config.toml
n_kv_head = 4
activation = "geglu"
extras = ["capped logits"]
init_std_qkv = 0.04
lr_head = 0.00728
batch_tokens = 16384
dataset = "wikipedia_en"
Each number is 128 + 32 x the weight over its row's rms, rounded and kept within 0 to 255. Layers, rows and columns count from 0. The size above them is the row's rms in percent of the matrix's.

# layer 6 attention value, 256x256, rms 0.108, rows 189-200, columns 0-255
size [122 116 116  98  96  90  93  92  92  99  98  87]
[[143 105 139 166 146 130 103 144 131 183 111 160 138 109  77  91  73 134  88 160 129 163 171 122 162 124 186  82 130  81 116 109 140  92 100 111  96 147  91 133 109 160 155 121  98  77 165 134 109  90 127 170  91 170 128 109 169 152  82 209  88 169 137 101  84 126 166 171 136 128 116 127 174 159  85 151 139  80 130 203 198 184 183 129 111 171 135  44 147 114 103 130 144  84 163 114 131 128 183 167 106 147 141 118 172 102 148 118 162 106 144 105 135 173 115 112 132 143 137 115 159  99 129 155 180 179 145 143 138 114 174 167 157  34 120 168  79 165 138 101  53 147 121 135 133 113 109 162 154  60 129 126 119 140 125 155 114 115  82 104 137 125 119  83 132 122 105 142 100 133 175 103 151 160 103  81 197  94 152  78 156 122  93 110 110  75 125 124 174 181  85 169 184 117 168 119 109  83 151 149 123 137 145 132 105 132 122 132 198 192 110 166 116  75 101 103 204 157 138  95 144 115 116 144 147 121 163 121 136 141 135 105 102  80 128 106  63 131  95 131 134  98  92  70 146 105 206 150 157 133 133 139 149 104 106 116]
 [178 167 177 125 117 173 133  92 131  96 111 133 122 200 133 123 107  72 148 149 163 150 142 154 106 176 161 159 121 246  87 152 119 142 194 158 150 102 149  92 138 138  69 100 172  69 121 101  92 177 116 141 104 135 188 127 140 120 104 133 106 161  97 152 155 179 122 152 115 128 134 152 152  95 113 138 137  99 121 128 113  84  94 125 161 106 129  95 147 152 141  91 113  99 165 101 160 223 173 173 103 126 154  92 154 146  83  92 103 112 136 142 124 121 115 115 136  64  97  84 120 119 161  57  75 146 124  91 114 126  79  91 110 154 160  93 146 144  97 143  80 141 151 110 121 124 163 149 141 108 118 117 156 110 146 139 111 127 205  79 161  99 146 184 117 206 152 140  74  67 135  57 149 187 128 139 119 124 137  84 156 122 102 154 113  89  70 147 175 139  52 103 128 110 123 129 102 113 150 163 130 150 188 137 146 171 139 114 146 152  97 182 130 120  85 106 148 117  91  86 162 126 116  52 172 175 139 100 111 187 104 141 137 144 134 134 162 119 105 140 126 121 167  99 117 121  80 117  93 148  87  90  85 167  84 114]
 [126 161 124 114 150 112 110 157 170 193 118 129 126 122 130 177 131  77 170 127 131 132 105 184 163 145 111 103 166 110  96 121 147 166 105 201  76 154 185 137  96 172  93 113 124 156  67 112 100  89 119  96 127  70  34 111 100 112 164 132 120 121 155  81 110 159 119 153 167 199 108 182 117 130 160 162 133  95  79 206 174  61 144  94 157  80 149 179 132 127 146 145 135 107 151 139 140 141 121 194 116  74 139 129 118 151 149  99 166 131 113 162 114 125 119 146 107 115 101 124 126 156 117  93  89 145  89 157 136 148 133 160 119 116  93 100 109 146  85 138 130 149 139 157 150 150  50  84 136  70 137 156 170 135 197 128  96 116 136 125 125 145  57 184  82 118 139 134  93 139 138  95 164 154  82 150 159  44 144 146 151  54 117 172 127 152  91  87 121 106 136 136 112 151  89 120  91 132 102 151 112 118 134 136 181 125 113 149 111 117 128 154 130  87 159 103 109 151  64 150 154  73 230 100 166 170  92 165  97 115 156 114  89 153 153 154 110 166 127 119 101 107 103 123 206 137 134 163 130 121 126 212 125 118 153 130]
 [ 95 162 109  19 147 113  92 210 150 169 141  75  62 118  56  83 161 166 155 131  95 112 133 130 144 133 129 155 171 151  72  77  84 126 139  92  82 188 140 119 157 147 171 103 131 123 130 122 185  82 129 152 138 121 133 108 113 171 230 145 128 164 107 136 111 191  89  94  86  98 141 145 131 134 131 135 109 151 166 130 194 142  78 100 111 125 146 109 124  74 154 115  87 109 131  66  89 152  89  93  73 121 156 129  98 112 168 120 155 140 107 141 137 135  87 106 142 156 118 117 120 136  93 145  94 147 141 118 149 145 190 116  87 154 108 161 150 136 108 164 157 153 111 131 150 121 100  80 135 168 192 159 161 150  64 107 154  62 110  70 160 120 124 130  99 121 137 128 154 143 169 120 162 132 156  78 133  53 131  78  88 171  96 122 136 150 145 175 113  76 143 110 133 124 133 140 123 173 118 149 155 152 118 155  82 126 146 177 108  84 110 131 112  72 137  64 125 110 127 182  58 160 182 155  85 165 143 152 161 155 107 123 138 130 151 167 175  78  78 122 164 154 109  76 139 150 164 133 120 125 105 117 146 119 140 145]
 [142  90 160 125 103  77 162 133 156 119 133 170 145 153 119 134 178 156 108 170 105 107 101 109 117  76 159  91 162 147 194 144 102  85 110 141 125 108 161 139  74 130 124 105  75 152 123  85 152 138 119 127 136 106 165 188 105 107 121 145 158 181 183 144 178  92 137 103 151 101 101 110  67  98 160 133 216 152 101  64 154 125 135  99  39 122 116 130 120 124 125  74 130 135 164 166  73  98 129  87 153 152 114 114 116 179 101 106 176 153  39 179 102 160  99  52  77 180 157 161  59 133 148 187 117  93 142 156 140 106 116 197 156 150 149 105 117 125 120 157 122 149 103 119 125 136 164 107 158  84 121  83 125 155 125  85 126 148 165 198 142 123 127 118 222 145 117 101 119 103 157 173 106 159 186 155 170 150 142 158  98 173 122 125 129 135  89 155  71 161 131 156  70 121 116 127  55 116 118 163 168  87 115  85  94 162 131 123 110 125 102 113 131 125 164 104 157 158 141 136 127 135 126  97 128 138  96 166 124 117 176  92 117  96 133  77 123 101  89  99 119 178 160 192 129 169 129 126  84 120 149 181 122 131 105 128]
 [124 143 175  70 155 166 137 102 188 125 104  95  76 101 171 115  86 145 176  97 127 139 159 166 119  78 109  98 113 139 100 135 142  81 138 130 151 136 143  83 138 152 107 119  88 157 152 127 128 121 135 108 185 186 161 114 132 111 106  91 121  60  98 145 124 128 206 147 153 146  98 144  99 147 109 127 121 110 184 184 156 177 162 161 123 107 110 141 125  64 139 120 111 144 100 122 114 162 119 168 134 116  94  98 126 163 138 109 105  68 107 136  84 103  42  60 122 115 114  84 110 168  87 135 136  88 141 107 154 121  76 137 132 160 111 147 162 186  77 116 116 179 121 129 150 159 144 161 165 177  94 146 130 191 140 138 147  78 169 154 125 175 138 106 111 177 157 176 126 130 163 119 143  82 175 122 139 173 155 135 138 131 160  82 200 123 135 128 169 116  55 173 131 130  98 126  82 142 104 120 109 139 214 176 137 157 120 108 111 159 155 127 141 122 161  91 175 162 174 137 121 158  79  90 185 208 116  94 126 159 136 115 126  99 170 161 190 128 157 145 172 127  70 108 155 181 108 119 152 125 129 174 211 121 106  86]
 [152 166 113 207 132 165 160 137 169 119 128  69 150  90  72 179 161 114  98 151 149  50  63 159 110 124 128 113 157 156 122 152 115 130 139 154 135 127  66 159 135 120 183 132 144  98  84 147 121 113 109 137 179 114  82  92 147 132 202 110 154  77 155 180  94  98 110  89 134 145 110 154 117 120 158 109 148 148 164 151 128 115  98 126 167 168  96 118 111 119 131 144 153 129 136 124 150 116 179 166  84 126 122 123  61  81 136  88  92 177 143 151 125  95  80 160  69 176 120 164  63 131  94 153 104 162 139 100 120 153  97 193  76 161 116 132  76 149 194 158 127 128 107 123 128 160  83  79 101 146 132 118 119 140  58 117  82 169 186  96  56 100 145 123  69 175 199 105  56 161 115 136 135  90 155 106 127 152 105  96  83  67 157 167 139  87  51 114 139 113 159 137 155  84 110 148 139 102 147 115 132 177 108 138 104 148 106 131  80 162 131 161 130 139 114 158 130 117 172 151 134  88 147 192  88 128  82 106 149 175 108 106 127 155 191 174 152 126 117 178 137 151 140 144  93 105 136 153 107 139  95 159 121 139 109 150]
 [169 121 132 149 129 128  84  99 124 197 148  97 146 231 125 171 109 123  59 106 128 153 142 145 133 166 188 143  87 118 150  88  63 154 120 174 157 119 132 139 114  83 112 130  48 121 108  91 141 100 149 137 120 130 110 138 162 111 147 160 132 111 124 123 141  87  65 134 185 119 121 117  92 110 159  69 101  86 181 144 161  97 115 123 114 131 156 146  80 164  96 167 140 189  84 107 187 104 145 115 144 109 157 146  85 143 152 108 144 122 163 140 113  87 163  89 114 145 139 116 152  66 141 160 151 105 120 141  94 169 145 104 108 159  98 152 116  92  82  99  78 108 127  85 151 159 103 188 147 121 128 116 112 132 168  97 124 162 113  71 153 169 135 165 155 124 145 135 141 135  83 132  85 115 196  86 144 158 123 141 145 157  71 104 138 164 160 130  83 149 177 103  40 158 128 146 153 149 117 109  99 114 109 130 111 139 154 129 181 146 123 134 135 175 104 106 109  98  90  91 132  79 114 110 201  39 144 117 128 114 113 140 112 178  94 109  81 123 127 205  81 117  78 102  59  49 106 167 174 161 142 135 193 130 126 131]
 [146 117 123 145  73 190 128  87 114 184 116 169 124 117 144 170 104 153 157 149 146 158 189 120 162 104 150 141  88 113 123 162 134 118  94  74 114 144 149  91 118  77 216  76 141  96  93 135 195 141 126 173 110 105 152 142  99 129  82  71 149 126  80 108  93 114  89 171 152 163  95 166  89 119 110 119 148 135 154  93 130 112 103 198 198  91 138 163 155 165 103 160 105 189  19 171  83 159 163 152 155 148 122 147 219 123 152 135  69  94  72 117 115  72 130 169 102  68  53 126  87 155  83 111 104 169 154 104  95  71  86 133 120 104 102 105  85 118 125 137  96 140  55 101  94 183 139 156 126 136  90  88 117 102  89 158 146 155 117 171 131  85 130 136 122 136 100 147 165 189 112 186 140 128 119 127 104 174 107 161  95 125 138 143 169  88 141 163 164 102 129 138 130 149 121  97 100 115  92 123 113 142 158 115 118 123 149 113 138 163 137 143 133 157 131 158 171 136 149 152 138 102 154 107  72  92 117 121 101 107 128 115 121 103 138 117 133 156 118 110 150  72 138 115  85  99  74 193 106 101 177  90 121 119 116 103]
 [ 84  97  70 159 150 111 152 106 173 167 171 114 138 120 116 168 167 101 113 106 173 134  78 100 112 123  95 163 116 135 127 114 125 102 139 137 183 110 139 130 128 118  95 153 127 101 176  83 136 144 204 102 152 161 112 138 122 159 106 126 107 142  80 103 180 104 151 155 126 190 150 115 119 187  73 108 143 131 142 111  58 221 150 141 129 151  88 148 131 144 154 157 125 155 108 170 103 154 106 174 111 139  82 112 108 166  96  89 101 126 131  89 168 126 117 104 122 185  92 153 139 106 159 199 148 152 154 129 151 154 214  95 131 111 101 121 147  84 115 143 114 156 128 134 154 115  95 157 176  97 112 119 141  98  85 130 119 144  77 192 167 132  49 198 141 176 139 181 123 135  87  72 139 153  91 108 176 126 184 124 152 103 128 118  82 209  80 100 169 192 164 148 142 105 143 186 128  78 144 141 119 150 114  89 161  87 138 129 180  68 132 121 113 137 126 133 125 142 133 125  89 124 155 113  15 156 111  38 126 138  98 108 124 167 109  97 111 121  86 169 125 109 139 110  93 132 116 128  68 128 112 158 139 137 106 139]
 [121 202 138 134 116  69  80 127 126 149  94  77 104  93 131 127 115  97 111 111 148 140  90 139 152  95 138 173 123 136 124 155 168  95 153 125 137  91 122 109 130 117 145 114 119 154 133 144 113 137 161  87 150 129 127  70 147 141  87 153 130 127 149 133  84 110  81 100  88 187 176 134 110 141 144 197 140 137 112 107  65 207 145  92 210 187 146  91 190  96  75 103 185  88 118 136 120 120 149 115  46 139  65 131 170 124 135 170  91 181 117 223 100  76 138 153 155  76 132 148 137  78 123 152 106 140 125 165 105 158  77  73  91 167 125 105 141 143 145 102 166 134 132 119 100 102 155 137 140 123 173 110  66  90 162 103 128 127 138 150  59 122 130 149  97 102 187  96 156 120 156 131 124 102 187 162 142 138  96 124 144 149 118 173  86 114 112  74 171 106 115 141 184 195 107 116 157  99 112 170  94 130 128 139  94 146 114  67 138 155 100  72 138 148 112 123 155 129 105 164 164  92 168 101 156  66  93 161 118 132 114 113 213 135  85  84 132  97 140 111 151 160 108 111  82 150 127 201  91 131 150 116 132 141 156 103]
 [ 88 121 100  81 196 130 175  99 109 139 141 130 183 170 120 137 157 165 167 176 159 128  97 139 175 110 151 132  73 128 108 132 159 114  48 112  94 177 118 108  99 119  82  54 129 124 113 118 116 175 130 109 139 146 175 144 157 163 181 142 194 146  86 165 110 194 149 116 147 122 102 150 142 126 136  92 142 118 110 130 149  34 174 158 121  75 120 130 126 128 155 109  73 145 120 170 140 101 125 170  88 134 102  90 130 221 182 169 152 153 136 149 138 116 123 121 136 108 148  77 129 120  52 124  88 152 103 110  85 104 161 200 120 117 151  86 129 160  70  92 148 107 114 158 129  82 164 139 136 140 165 129 111 142 150 136 170  92 121  94 200 119 136 177 211  94 110 111 138  67 102 115 132 182 159 103  98 160 199 143 142 112 110 128 165  92  96 130  93 137 125 122 164 119 127 167  97 110 131 101 193 134 155 107 106 104  95 144 150  80 131  66 162 115 155 161 118 129 102 143 105 152 145 145 143 133 237 110 113 171 156 127 127 111 181  87 139 105 107 147 128 108 106 119 134 159  64 130 166 106 152  97 118 128 107 161]]